config.yaml
num_hidden_layers: 16
hidden_size: 160
num_attention_heads: 10
vocab_size: 4901
attn_scale: 0.177
init_std_qkv: 0.0357
init_std_up: 0.0357
beta2: 0.95
lr_head: 0.0142
final_lr_fraction: 0.1
z_loss: 1e-05
dataset: "wikipedia_en"
Each number is 128 + 24 x the weight over its row's rms, rounded and kept within 0 to 255. Layers, rows and columns count from 0. The size above them is the row's rms in percent of the matrix's.

# layer 2 MLP down, 160x640, rms 0.0769, rows 0-53, columns 384-511
size [160  88 101 112 107 113  83 113 130  84  82  77  97  95 106  92  76  89  93  96 111 101 105 119  97  95  95  97  90  85 108  95 109  98  99 102  93  86  95 113  94 106  85 103 100 102 105 108  90  83  89  88 101  97]
[[181 129 109 131 176 174 140 131 125 176 130  91 182 127 147 152 123 157 151 144 127 135 160 162 128 144 137 179 138 143 112 180 164 146 123 138 149 126 143 116 110 137 173 151 155 142 137 125 114 149 134 114 130 127 126 124 130 125 145 131 151 163 153 133 149 110 113 127 114 131 131  89 165 143 117 149 124 179 129 143 133 129 143 147 134 135 146 152 182 120 151 126 146 143 135 186 129 155 153 129 137 134 167 129 133 151 135 179 138 158 118 131 145 111 149 132 158 139 161 127 130 121 135 122 142 134 138 134]
 [155 120 107 162 141 141 122 133 165 117 123 145 131 135 130 118 113 132  88 115 116  87  87 135 129 110 133 120 161 128 125 135 152 170 128 161 101 127 150 169 104 131 150 144  95 113 136 154 132 141 109 122 118 146 102 122 158 107 152 133 145 153 108 122 125 126 139 134 111 126 131 131 106 148 204 130 137 136 165  71 130 164 160 130 137 130 149 136 139 132 111 108 107 121 117 136 137 131 148 150 133 126 129 114 157  91 176 122 128  99 119 144 145 149 183 169 142 117 155 168 117 138 144 149 149 146 114 138]
 [124 146 157 121 133 173 119 159 121 157  97 111 123 133 118 108 117 155 151 118 140 167 155 163 155  99 108 138 133  95 140 132 162  99 141 119 124 115 146 114 130  73 115 147 172 143 122 136 100 182 117 146  97 154 111 112 133 106  90 104 174 159 127 157 117 176 137 100 159 161 130  52 171 176 171 156 110 154 139 146 144 139 148 118 114 191 172 130 149 128 128 122  98 119 128 147 120 181 118 147 136 129 117 129 123 127 116 128 161 109 132 161 149 107 129 126 119 142 112 141 148 114  91 108 116 144 167 143]
 [154 127 146 108 136 118 149 121 123 169  97 133 152 114 156 139 157 116  96 108 171 140 177  91 148 127 130 121 111 127 103 134 164 138 113 126 153 107 140 135 135  70 111 133  54 107 114 141  87 110 132 129 133 155 148 114  91 154 181 116 157 138 147  98 119 148 110 134 144 197 175 184 155 127 165 128  73 140 169 150 128 143 151 118 109 126 117 143 173 131 124 114 153 141 128 157  98 110 131 142 114 122 127 182 126 108 130 131 125 130  90 124 123 145 128 109 145 115 166  95 127 116 166 126 130 108 142 130]
 [ 87 127 163 101 121 116 119 110  80 139 139 149  93 104 126 139 121  94 103 147 155 113  94 142 178 117 126 142 145 123 151 152 110 119 136 123 125 115 117 160 201 138 155  88 167 140 120 129 135 118 128 147 142 135 133 151 110 140 151 141 125 140 169  81 110 143 151 129 133 144 129 135 125 125 133 119  67 104 156 185 145 149 107 125 129 135  97 124 106 104  80  84 118 149 136 105 116 125 175 141 136 123 158 123 221 160 129 119  99 122 137 137 153 152 127 126 107 130 153 169 161 139 132 119 101 130 111 143]
 [116 118 130 130 109 132 182 111 111  71 136 166  88 128 120 133 136 154 132 123 129  96 108 154 135 129 126 115 110 120  78 117 110 129 167 188 206 135 116 164 149 122 102 112 169 131 118 115 159 140 143 137 138 171 161 132 106 136 126 147 131 122 135  99 131 167 128 135 120 173 107 126 110 128 125 178 117  84 147 122 152 137 104 110 101 112 152 130  87 134 107 157 119 123 116  98 105  75 110 145 133 154 112 123 123  98 130  98 128 104 144 167 145 125  92 127  85 110 140 121 118 105 113 120 141 125 122 123]
 [116 131 128 128 117 129  93 149 198 187 123 137 125 134 131 159  86 154 142 142 107 155 168 117 112 145 142 105 124 138 143 133 122 113 132 137 103 123 152 131 189 128 175 107 151 119 139 123 148 127 124  91 141 132 136 144 116 148 109 142 151 142 119 139 131 105 150 138 154 114 144 106 142 119 140 137 136 116 155 140 130 140 168 143 128 111 148 121 123 137 132 114 130 168 105 107 160 143 103 106 113 137 139 110 129  91  89 120 115 120 108 138 142 177  88 179  95  97  78 137 122 125 102 181  76  98 107 132]
 [ 97 116 114 166 136 113 135 110 165  27 121 120  93 143 110 143 117 149 119 102 161 130 153 133 131 130 128 122 158 141 113 120  83 121 117 133 111 124 102 148 133 116  91 152 162 152 131 142 155 128 103 160 103 108 122  91 175 115 131 109 121 126 135 111  81 156 116 133 128 187 117  83 129 116 166 165 140 116  59 124 103 133 114 132 100 120 128 134  83 153 151 149 121 148 115 103 113 130 128 120  98 148 137 121 132  87 113  90 132 142  80 149 121 113 128 102 114 160 135 170 143 118 101 119 117 121 120 130]
 [ 89 133 148 133 120 123 115 140 142  99 134 169  99 132 145 113 131 139 155 145 104  89  68 145 133 132 122 121 125 115 143 133 109 150 143 132 113 111 132 112 129 187  96  84 159  99 144 158 113 128 120 126 138 146 159 128 132 115  92 146 117 127 107 176  84 139 139 130 112 101 105 112 109 105 171  75 149 108  99 122 122 160 146  91 125 125 132 148  80 138 128 117  96 127 116  92 162 150 106 130 146 114 123 128 116 105 133 113 127 121 155 108 151 156  89 152 115 136 137 136 118 143 125 106 146 146 126 116]
 [123 138 158 151 134  98 113 102 101 128 138 142 112 137 141 131 136 105 104 149 125  99 129 100 156 131 138  86 126 137 105 104  86 145 136 125 102 148 167 174 173 118 106 109 166 151 105 124 125 119 175 157 144  55 143 141 114 134 139 107 150 138 154 128  87 165 171 131 141  86 105 104 117 154 160 132 127  89 137 150 146 145 146 131 152  98 117 124 120 113  99 116 115 132 180 124 165  25 146 105 124 127  97 105 118 148  91  81 123 142  93 136 145 146 104 137 128 118 119 131 108 133 142 165 149 125 161 138]
 [117 115 155 143 135 130 117 117 123 133  77 125 104 151 177 150 144 110 167 144 159 121 153  92 138 150 127 105 144 118 135 135 103 156 164 123 145 129 142 135 155 138 168 112 125 126 134 151 138 134 157 117 147 161 107 142 121 170 121 104 130 144 157 161 154 141 132 117 128 139 146 197 126 128 127  98  97 126 158 135  90 147  71 139 122 125 146  91 139 119 143 166 136 175  92 129 123 125 168 112 110 131 101 116 147 143 143 136  81 127 102 112 113 201 142 141  95 105 154 111 120 130 117 115 127 139 127 152]
 [138 144 104 156 148 161 153 150 149  75 146  86 137 121 150  91 112 120  89  83 134 105 174 143 113 106 138 119 143 115 117  85 126  81 140 213  95 126  86  80  82 144 128 146 146 135  98 172 162 127 127 147 111 155 112 150 157 107  97 105 152 127 102 143 143  72 153 127 134 106 164 103 129 138  79 147 174 131 130  89 143 117 105 141 116 114 138 140 140 124 123 106 153 128 105 127 120 190  86 132 160 142 113 189 159 117 133 123 148 108 158 127  88 109 143 120 153 110 132 140 172 173  96 104  92 164 134 123]
 [132 126 131 140 125 122  97 115 149 149 135 125 129 124 133 110  99 149 124 108 128 115 149 127 122 109 147 148 138 132 122 130  85 107 153 140 114 109 123 118 169 176 119 141 112 128 132 190 135 125 110 144 121 126 113 125  82  98 111  90 147 139 125 122 149 155 144 131 163  86 128 182 133 123  83 131 184  97 118 157 116  93 199 118 143 123 151 157 125  91 113 139 139 147  89 128 146 131 102 176  99 145  92 130 106 140 149 120 138 154 141 154 149 152  99 123 116 131 128 158 116 134 116  93 112 115 121 108]
 [123 109  64 170 123 167 139  96 118 114 159  97 135 108 139 115  90 150 140 151 134 142 104 103 133  91 143  92 115 105 105 138 149 148 109 101 128 154 154 177 149 106 142 141 110 140 189 176 147 111 122  99 115 136  91 139 148 130 118 182  94 109  98  91 172 106  93 147 106 101 114 120 144 123 170  90 132 120  99  82 118 136 158 154 162  94 117 114 116 133 128 156 143  99 150 122 149 164 127 123 191 136 136  99 155 153 161  84 112 110 133 104 111  99  89 138 128 143 139 161  91  76 124 150 180  88 124 129]
 [ 87 132 104 141  95 138 142  85 108 125 151 175  92 115  93 122 148 163 131 132 111 141  71 155 139  94 107  59 130 116 142 114 101 155  94 125  73 141 157 151 103 162 131 103 104 142 139 132 149 103 140 144 142 132 147 139 141 147 108 135 114 110 144 160 113 135 130 123 124 112 161 128  85 124 121 108 143  73 132 110 133 119 165 130 132 106 103 115  89 146 152 103 120 142 140  92 119 186 102 157 136 124 116 182 102 137 124  71  94 118 116 131 110 130  93 163 106 143  91 104 107 110 123 143 153 108 134 140]
 [164 115  85 170 144 110  82 132 152 176 131 111 146 133 161 160 143 116 122 111 133 108 137 132 150  79 108 160 135 120 158 140 118 118 136 103  99 101  93 101 117 143 157 147 171 134 103 141 135 143  85 109  94 142 118 121  94 137  87 139 139 127 123 123 143  94 147 117 164 101 146 137 151 130  85 127 126 146  94 141 110 155 131 125 121 135 114 172 160 105 104 115 112 137 105 152 145 124 142  73 114 133  80 164 129 145 117 143 138 161 113 111 162 138 131 113 140 149 113  69 157 127 110 115 159 121 122 140]
 [123 130  61  94 125 109  85 121 137  79 124  86 128 141 132 119  98 116 121 133 131  99 112 147 140 147 142 151 138 141  96 119 104 115 151 143 111 141  96 159  94 107  58 115 154 136 146  84 127 108 113 155 156 158 152  97 129 119  92 132 136 121 172 117 138 104 120 121 119 139 117 197 122 110 158 110 116 146 136  94 119 126 152 140 145 106 100 150 111 125 127 101 132  80 124 125 126  59 149 115 134 123 129 113 109 109 123 163 138 131 164 110 138 156  98 149 145 127 118 112 143 167 148 150 158 118 122 138]
 [133 136 142 154 139 109 151 142 124 154 130 121 115  99 132 129 130 116 113 105 146 149 132 124 127 109 143 133 144 120 126 122 154 147 121 132 125 118 116  63 142  68 171 115  62 129 158 164 127 134 160 101 123 122 143 157 147 146 132 118  93 151 124 130  66 127 149 114 111 160 153  26 122 143 193 108 136 134  90 148 136 128 143 109 138 131 141 105 134 105 113 115 131 104 134 127 151 161 129 138 144 125 140 159 155 126 144 153 132  84  81 121 153 102 200 102 149 153 152 134 162 147 142 168 108 178 111 127]
 [130 137 101 132 105 150 148 125 136 128 108 124 142 143 113 163 172  89 163 151 123 149 139 163 154 130 133 138 119 104 198 131 113 175 134 143 128 123 159  77 114 136 206 129 162 138 151 102 126 129 175 128 133 126 133 147 162 199 146 153 114 138 157 159 171 106 138 126 175 151  64  83 158 190  99 128 136 122 106 158 158 130 136 152 122 142 139 103 134 174 128 165 131 121 108 123 116  87 141 140 101 124 139  84 170 132 126 141 166 116 159 119 179 103 148 124 132 146 130 151 129 159 126 131 120 119 162 125]
 [125 124 106 157 107 151 136 128  88 106 112 137 127 165 122 119 133 157 189 102 211 123 112 172 159 134 123 114 147 159 130 111 141 128 111 138 169 136 105 135 140 148  92 148  99 116 138  99 132 117 168 186 115 112 112 137 174 108 125 100 109  98 126 140 145 189 131 120 138 142 121 185 118 117 132 166 118 125 132 114 124 136 132 100 160 125 140 132 102 122 119 139 154 117 130 120 136  85 119 132 107 122 161 136 147 135 119 120 117 116 144 135 137 150  96 109 135 148 124 139 149 171 149 152 147 128 140 133]
 [109 140 119 124 131 135 133 106 169 114  85  41 101 109  94 164 149 103 138 122 137 137 138 121 123 129 125 153 142 136 142 146 101 154 119 156 120 122 109 174 161 131  79 111 149 146 170 131 104 149 129 136 126 121 185 113  74 131 120 128 135 135 181 145  98  90 114 122 148 175 156 130 119 109  70 123 139 139 106 128 128  78  75 147 115 152 144 124 111 148 151 165 112 132 111 119 125 144 125 167  78 106 166 146 135 163 150 140 134 112 144 120 126 151  95 135  87  98 160 178 133 132  82 119 110 113 151 114]
 [152 129  87 103 135 149 160  91 124 123 162  76 153 110 177 130 120 139 145 112 112 124 132 145 150 137 135 165 116 108 132 122 101 174  79 113 148 124 106 136 152  79 152 156 178 101  73 140 137 142 132  98 178 111 104 119 190 123 129 129 126 126 141 122  91 118 147 103 117 119 160 120 156 115 110 105 152 128 151 112 144 105 103 122 119 119 160 181 157 108 105  98 137 139 139 142  91  90 124 120 120 124  82 159 166 117 120 121 119 139 134 157 159 166 140 151 150 161 137 123 139 134 140 153 111 139 120 149]
 [154 143  84 107 141 149 146 134 110  90 125  97 155 128 121 143 110 130 143 145 138 145 148 162 126 155 127 155 132 128 143 123 168 111 109 147  96 124 147  67  94 150 148 146 122 154 124  75 131 130 175 132 158  98 141 132 116 138 156 141 116 166 153 130 114 109 157 119 142 149 115  77 139 143 159 145 116 168 105 117 131 151 139  97 146 158 150 127 168 122 125 142 117 155 137 121  98  93 124 140 122 154 132 105 151 158 122 139 145 113 170 152 162 116 153 149 166 142 142 157 161 157 113 102 134 141 109 100]
 [123 121 150 185 107 102 157  98 120  97 138 198 108 118 100 140 135 123 125 144 107 101  40 182 115 124 132 115 100 129 108  96 143 173 126 135 142 131 152 138 174 137 133  92 145 134  96 162 126 101 144 119 122 125  62 126  82 127 113  81 110 111 109 156 145 113 134 143 119 110 177 127 108 115 175 137 133 108  57  68 141 161 169 144 120 108 153 118 114 155 141 119 159 125 111  79 160 128 101 136 147 120 101 169 112 112 131 103 131 162 118  99 117 146 161 104  94 167 146 119 133 138 113 116 142 150 159 136]
 [119 120  45 101 104 131 133 121 113 182 135 107 133  90 130 130 125 106 108 118 136 107 115 103 109 113 117 143 109 122 144  84 107 136 102 107 142 123 101 105  55  90 114 116 113 123 129 109 154  85 121 147  81 156 119 124 144 116 151 113 114  97 122 147  82 100  56 136 133 140  56 178 111 104 101 137 164 147  85 121 112 102 113 136 114 147 138 136 124 109 127 153  96 150 113 117 141 118 137 147 118 120 111  79 117 146 122 119 105  75 120  98 100 108  89 129 101  99  97 118 129 118 138 117 112 105 118 137]
 [124 102 118 141 139 140 160 102 162  77 100  93 123 109 153  91 138 137  99 140 130 111 133 108 169 110 167 137 128 113  93  86 109 120 101 123  99 131 137 125 163 147  89 128 126 117 119 168  97 142 106 159 123 120 100 136 142 137 152 157  58 136 154  98  76 132 113 103  67 107  97 165 133 130 162 104 119 145 110 126 125  80 126 100 142 102 134 137 128 107 128 124 136 118 145 127  97 133 121 142 141 106 110  95  94 135 138 160  98 112 186 102 124 156 157 119 121 118 124 138 143 166  93 160 154 133 129 124]
 [105 133 160 135 123 154 100 138 158 139 147  86 116 128 151 114 162 167 115 119 133  89 169 128 100 133 103 171 127 159 123 136  94  92 117 105 103 112 147  95 116  93 133 113 170 130 121 110  90 155 171 126 105 108 137 122  98 142 177 106 159 102  70 156 127 129 122  74 103 115 132 103 108 119  64  99 116 129 132 180  99  82 108 126 133 153 162 130 140  98 118 107  97 140 128 115  89 126 118 153 131 127  72 117 116 104 156 159 111 153 119 139  89 122 148 181 105 110 111  99 161 150 140 134 141 152 151 120]
 [ 98 111 119 151 108 130 110 101 111  66 129 137 105 123 111  97  95  94 140 128 119  83 140 141 107 140 142 102 122 148 123 113 108 106 140 100 109 119  95 140  72 170 124 106 112 143 118 121 135 172 148 115 134 148 127 121 145  86  68  75 146 121 113 140  80 140 125 110 117 112  90 128 152 111 135 123 143  82 141 141 150 107 106 108 143 150 123 136  99 124 102 141 115  81 123 130 119 175 102 114 125 119 127  83 120 151 158 109 137 115 119 120 126 130 139 103  98 128 144 109 138 127 164 177  97 130 113 133]
 [151 117 197 149 143 134 114 106 112 143 143 132 141 138 127 147 104 113 116 126  97 110 207 155 140 145 138 122 126 155 136 138 135 171 131 133 181 121 135 182 178 151 142 113 162 130 131 169 136 109 117 204 134 140 126  90 116 125 140 108 138 148 136 147 103 186 133 118 119 141 153 128 139 130 146 117  87 131  99  83 107 125 156 119 146  98 110 138 164 122 122  98 119 169 155 146 133  93 129 133 129 116 120 152 124 106 157 130 132 155 102 117 148 126 142 117 153 176 123 154 136 118 118 115 143 180 121 136]
 [145 117  79 106 128 127 145 123 175 121  88 113 132 126 140  99 142 143 114 112 143 125 111 101 128 135 142 134 121 122 102 105 110 153 124  80 130 128  97 111 119 107 109 131 118 164 142 103 111 136 124  88  96 136 101 107 148 132 183  74 138 156 141 187  85 161 119  78 100 149 151 127 111 145 137 107  98 120 130 109 113 161 151 126 112 122 132 124 157 130 117 130 147 139 136 136 148 144 140 144 127 115  90 134 136 100 127 133 116 121 137 131 110 116 171 144 133 125 126 141 160  95 122 105 111  92 131 127]
 [119 135 117 110 163 128  77 143 154 104 147  72 134 174 160 117  95 122 137 137 129 127 135  88 129  92 108 140 104 114 131 133 124 146  98 116 126 126 128 105 112 146  54 116 121 117 127 123 126 129 148 101  75 163 107 141 106 166 130 124 117 144 172 107 122 116 141 117 117 123 176 145 156 153 146 127 144 143  61 108 136 138 117 128 104 151 122 118 123 100 146 152 140 122 168 112 154  97 158  98 106 104 165 176 127  77 138 130 129 122 137 144 105 143 132 112 113 130 135 105 105 134 151 145  74 102 146 142]
 [142 133  93 126 157 166 123 151 101  63 163 124 146 137 137 117 150 130 129 116 123 155 137 110  98 108 148 186 120 107 123 135 116 170 139 109 157 145 122 177 104 173 138 170 146 114 130 157 166 127 132 138 150  95 196 162 110  86 121 115 120 101 169 172 124 163 158 126  90 159 116 165 138 129  82 103 114 139 100 114 136 102 157 125 114 154 104 105 142 146 119 158 123 109 146 142 183 139 128 101 175 149 119 106 145 123 106 153 114 119 180 120 128 175 118 144 165 157 141 151 149 136  72 137  91 151 112 134]
 [126 103  87 140 133 109 114 121 124 138 116 158 113  90  97 136 104 151 105  87 109 128 130  71 138 120 124 123 122 133 143  90 125 158 148  89 122 128 129 119 160 162 170 106  93 120 133 129  98 114 128 114 131 130 113 128 145 106 142  95 125 138 139 184  96 105 117  97  81 157 156 120 154 138 121 119 118 140  79 128 141 148  91 146 145  59  96 127 122 123 150  97 133 128 153 142 120 196 139 107 139 114 135 185 142 132 171 148 115 141 122 112 122  90 174 165  82 138 146 110 123 113  98 148  66 190 106 123]
 [125 118  68 127 129 112  94 132 123 113 146 173 133 115 144 150 135 113 132 153 114 106 179 110 122 116 145 158 135 159 120 131 137 131 139 120 130 101 172 124  98 104  91 129 117 143  99 138 134  84 125 146 125 168 135 122 174 149  84 146 107 129  82 126 123 216 132 114 124 119 186 118 131 123 198 118 122 106 101 124 108 196 181 121 130 147  84 109 146 152 125 104 145 162 148 112 128  97 129  94 105 133 128 190 103 158 134 127 131 124 104 126 125 147 146 123 150 100 109  88 143 150 137 104 169 131 137 118]
 [139 134 126 111 130 154 148 123 140 123  98 118 131  95 135 126 137 112 154 104 113 120 130 123 125 173 129 130 122 160 117 170 127 119 126  89 102 144 113 113 140 107 162 107 178 155 152 116  94 136 102  64 146 110 103 115 107 110 128 118 135 131 115 100 135  97 147 109  97  95  74  97 121 133 147 122  92 150 118  97 120 155 136 149 133 169  95 126 150 105 103 117 147  90 129 150 132 122 133  75  95 127 128  99 108 173 158 169 122  93 192 121 131 111 166  96 162 150 166 152 112 110 138 124 149  98 140 122]
 [137 124 170 127 108 113 100 110  95 187 181 150 149 133  72 136 129 138 131  91 126 147 116 122 115 110 134 168 156 121 125 130 124 139  98 154 134 113 129 125 164  84 130 120 111 142 105 144 131 123 151 117 101 144 158 125 135 153 132 111 125 135  93  51 175 153  47 152 133 112 195 122 134  82  84 124  84 162 132 115 112  96  97 120 143 117 137 113 143 118 156  91 128 131  92 134 104 117 143 136 101  99 132 182 107 178 124 164 119 121 112 115 139  91  69  63 127 118  94 161 102 164 118 116 143 144 138 109]
 [169 136 132  48 138 119 127 136 173 100 121 124 165 114 153 119 104 122 140 147 123 143  89 106  90 138 107 146 107 124 142 134 125  85 136 119 143  93 125 102 162 130 149 166 127 120 161 124  75 121 142 155 112 105 126 111 131 115 120 124 119 138  97 155 102 128 139 108 130 127 136  92 114 107  93 121 133 160 114  90 136 131 125  99  97 126 136 158 173 138 108 115 125 120 124 138 142 140 114 101 143 105 155 131 134 135 104 167 117 119 100 137 109 125 164  92 132 113 109 148 157 154 149 139 178 162 137  96]
 [145 131 113 152 159 129 125 137 151 109 100 109 161 122 135 103 186 134 127 128 129 122 166 163 125 114 119 126 119  93 150 133 124 148 122 101 114 137 165  87 125  83 138 137 133 128  83  98 121 166 112 132 140 101 153 165 150 154 123 122 121 108 132 187 106 134 159 129 136 153 219 101 115 135 134 134 143 129 153  74 163 147  93 140 132 114 121 112 148 149 136 119 144 151 149 130 156 124 110 122 135 116 107 234 145 117 120 131 104 141 122 126  76 128 142 147 142 113 112 163 167 117 105  89 133 138 143 114]
 [110 119  71 135 132 111 158 107 140 123 107 169 117 120 132 123 154 126 134 120 130 117 150 100 150 139 132 103 141 117 106 118 162 200  99  90  75 146 174 119 112 163 112  78 119 153 113 114  86 154 150 185 126 140 135 123 114 141 118  84 129 105  93 138 152 168 131  97 112 108 107 177  88 127  66 113 136 110 132 129 111 105 133 116 122 122 124  99 122 117 133  86  95 167 153 125 150 108 142 140 142 105 117  93 114 151 144 150 124 105 154  99 102 131 109 136 120 129 169 105  94 135 112 116  69  98 112 112]
 [ 88 128 143 117 121 124 166 144 179  95 139 151  87 115 112 125 117 121  92 132 116 126  80  92 127 137 111 119 146 138 149 129 121  89 147 164 142 142 111 134 161 166 150  96 123 113 152  94 132 163 114  99 121  91 155 122 131 133 117  96 159 119 137 141  97 112 121 130 146 124 100  63  95 119 184 106 152 127 149 137  99 145 118 149 130 129 140 150  95 146 144 133  99 111  87  89 136 176 123 107 119 156 110  89 124 140 113 127 156 136 107 136 125 108 141 142 127 134 134 142 153 115 132 126 106 116 138 146]
 [121 111 121 109 116 152 123 123 113  75 108 154 114 171 169 131 154 116 154 164 123 121 152 151 106 165 126 117 131 154 112 145 150 128 163 149 123 134 149 140 100 150 114 139 118 127 147  97  71 186 137  91 116 120 129 124 141 137 106 107  96 119  78 121 131 155 165 120 109 118 200  76 108 121 148 130 132 136 144 101 133 156 111  97 106 131 135  89 151 137 115 116 150 113 114 137 139 134 112 152 153 131 135 204 152 149 109 142 117 164 126 160 151 131  71 155 180 108 109 106 137 144 112 147 107 133 127 112]
 [147 126 165  95 133 119 133 172 127 164 100  99 150 114 107 110 106  94 106 149  95 124 127 114 123 106 116 114 135 136 115 186 135 147 160 109 126 124 103 166 166  69 135 124 105 158  80 167 127 124 132 152 117 138 117 165 126 132 197 154 120 158 154 147 160 127 130 118 136 142 135  93 131 170 141 157  99 166  99 133 133 130 152 115 131 112 104 143 142 146 134 140 130 133 190 141  80 108 102 126 139 113 106 100 163 146 154 140 170 127 120 109 149 152 180  90 133 134 163 124 140 105 145 130 123 141 133 138]
 [143 128 132 117  75 145 118 137 125 203 122 144 137 108 145 113 105  99 151 159 123 100 121 111 136 136 121 106 113 108 150 137 102 154 112  96 160 138 151 132 150  72 192 130 128 116 100 153 138 130 134  99 133 161 159 140 192 130 101  98 145 122 139 160 118 178 120 100 143 134 143 116 160 135 156  96 155 155 131  90 120 160 117  95  98 126 160 143 109 100 109 137 157 120 117 146 102 118  95 150 129 122 100 146  94 121 123 130 124 117  85 121 132 126  95 152 160 133 110 165  69 150 151 131 124 145 125 135]
 [139 123 148 136 147 144  85  99 101  94  99 140 152 124 162 110 113 167 159  98 134 106 135 108  82  88 117 125  98 131 104 133 113 110 128 126 156 115 112  98 178 161 143 147 109  98 120 138 141 167 160 120 152  82 120 159  85 151  90 157 129 142 164 126 142 131  93 148 131  96 130 179 152 137  77 161 135 147  82 122 135 137 144 113 104 149 145 104 142 116 136 160 115 144 121 119 125  69  96 124 120 133 134 142 116 145 138 125 145  92 110 155 115 142 128  95 152  97 120 122 115 132  99 119  95  81 142 135]
 [135 132 134 158 122 140  92 165 117 154 123 119 118 140 134 143 112 110 165 136 128  87 122 112 139  96 111 128 138 138 104 137 129 103 139 140 156 161  92 130 115 113 101  85 115 133 137  92 151 147 155 138 108 187 156 134  96  92  94 122 113 112 136 105 116 153 105 145 141  81 226  91 141 116 146 125 120 111 115 148 162 107 109 118 156 128 118  98 117 162 106 139 158  91 141 102 159 116 122  93 142 131 145 210 108  99 114 136 167 109  95 133 122 145  73 127  64 134 109  78  90 101 152 128  79 154 132 132]
 [103 128 129 147 109 154 133 119 128 177 109  96 117 104 141 108 111 123 170 135  96 105 115 118 122 122 129 100 131 146 144 119 117  88 139 135 121 140 105 185 102 131 142 126 118 129 128 116 157 108 126 121 117 157  89 136 174 124 119 143 128  93 168 114  99 129 142 102 128 131 117 119 135 146 145 138 189  98 171 148 148 100 124 155 167  90  99 141 107 176 111 168 126 148 130 150 121  83 138  54 107 117 124 115 155 144 114 128 128  97 154 102 143 117 101 120 102 107 104 122  68 100 122 123 119  81 139 131]
 [158 129 166 124 137 134 120 125 161 166 141 101 152 139  92 132  69 117 166 117 133 134 120 122 158 154 114 152 140 104 115 138 147 127 149 143 146 136 153 115 121  92  80 154 130 107 153  86 130 113 152 155 156 136 162 126 132 119 129 124 125 144 122 103 173  75 132 130 144 130 157 121 146 143  86 167 111 139 151 126 163  94 181 160 171  82 141 151 147 150 139 132 162 151 145 147 144 164 109 132 146 143 147 148 121 122 153 126 140 150 150 148 121  78 113 123 137 123 147 114  93 115 144 152 138 133 134 118]
 [159 134 108 130 119  96  76 153 146 144 128 154 149 138 136 132  92  79 130 153 149  96 158 163 134 131 120 117 125 114 103 122 127 166 144 122 145 124 121 125  84 138  84 120 125 123 164 185 131 137 182  76  83 147 114 108 137 129 129 135 113 149 150 138 148 101  96 182 177 117 167  75  86 145 126 182 157  93 123 136 130 139 156 127 146 147 131 143 134 115 126 154 149 137 139 152 124 113 110 157 112 159 135 153 132 139  70  98 143  99 119 140 177 115  79 102 116 117 124 150  90 152 127 185  90 132 130 135]
 [102 143 101 130 120 124 110 135 136 120  76 206 103  98 149 137 191 108 115 117 132  96 150 155 161 144 136  88 117 145 142 117 133  92 112 167 179 128 104 155 126 186 131  76 121 154 130 134 120 163 113 123 138 171 128 115  94 145 121  93 130 133 118  89 163 156 100 153 121 104 162 208 149 129 123 120 100 117 115 121 132  87 105 139 116  93 131 149 108 121 131 115 136 149  93 122 105 129 110 142 129 104 138 170 136 152 140 126 127 177 122 151 113 136 104 149 124 148  97 138  97 124 133  92 159 157 138 134]
 [125 133 153 145 130 129 133 110 150 147 140 131 134 144 158 109 152 125 125 145  80 152 168 163 126 141 124 100 137 131 153 120 123 138 134 147 140 118 109 147 132 135  90 132 127 103 119 121 116 136 142 134 139 139 120 130 168 113 147 153 154 134 138 121 171 117 110 120 116 125  82 165 128 105 117 156 142 142 167 139 130 171 101 165 125 156 126 149 176 155 155  59 121 140 141 131 138 118 124 146 139 121 147  91 181 131 130 139 109 129 170 127 121  85 121 162 118  96 131 159 159 133 128 135 177 183 135 128]
 [161 109 163 127 118 146 128 107 129 186 134  86 159 147 136 130 136 114 135 162 154 137 179 129 135 163 137 128 137 128 171 165 147 108 126 139 117 121  96 168 135 137 104 137 119 119 120 151 152 156  94  98 117 150 106 114 137 125 120  84 130 159 170 115 180 112 128 106 123 162 212 140 143 110 125 131 130 155 126 177 124 111 101 132 138 128 136 150 134 125 124 141 170 144 150 157 125 146 130 112 106 121 105 195 143 144  84 143 142 153 128 119 112 110  80 119 115 128 118 145 123 113 132 120 123 150 112 137]
 [145 123 105 117 117 163 130 147 148 135 133 101 149 133  91 105 149 101 156 117 123 131 175 114 133 133 119 142 134 149 116 163 161 110  96 109 131 109 145  96  96 152 131 120  94 149 137 112  89 113 119 156 118 120 137 147 114  86  91 141 142 103 130 115 105 138 146 116 117  97 118 151 128 122  97 149  96 143 154 164 121  93 149 101 118 140  92  86 139 114 105 177 135 122 164 136  95  90 147 132 159 122 138  76 133 121 114 135 146 173 143 105 123 124 110 124 155 132 154 102 118 143 176 127 128 136 152 137]
 [ 99 126 140  95 154 135 111 134 146 118 150 118 125 141 149 126 123  80 150 128 147 143 119 110 119 146 137 136 119 125 143 127 113 125 132 125 160 150 107 136 189  86 138 123  97 143  92 104 127 153 131 166 159 132 123 148 147 118  98 146 103 173 106 167  94 124 117 125 107 117 116 144 121  92  83 142 122 103  87 171 150 143 125 154 138 142 115 100 132 144 125 146 153 112 136  99 149 235 142 171 126 144 156 121 127 158 132 136 137 139 149 110 137 140 125 101 141 151 152 164 147 130 135 157 146 143 113 128]
 [150 135 125 136 141 157 123 141 121 145 178 141 158 161 117 102 139 126 143 115 141 104 181 131 126 137 148 112 133 121 114 138 154 122 164 130 118 108 134 159 133 128 122 115  83 125 138 107  95  93 162 154 118 140 137 139 114 146 124  87 116 101 171 102 102 173  96 159 132 111 123 114 154 108 148 124 157 127 148  82  87 174 180  99 116 106 135 111 176 141 104 127 123 145 108 164 113 121 127 155 149 131 162  92 135 129  93 135 147 121  87 118 120 123  95 141 131  95 121 139 124 148 154 117  97 124 108 127]]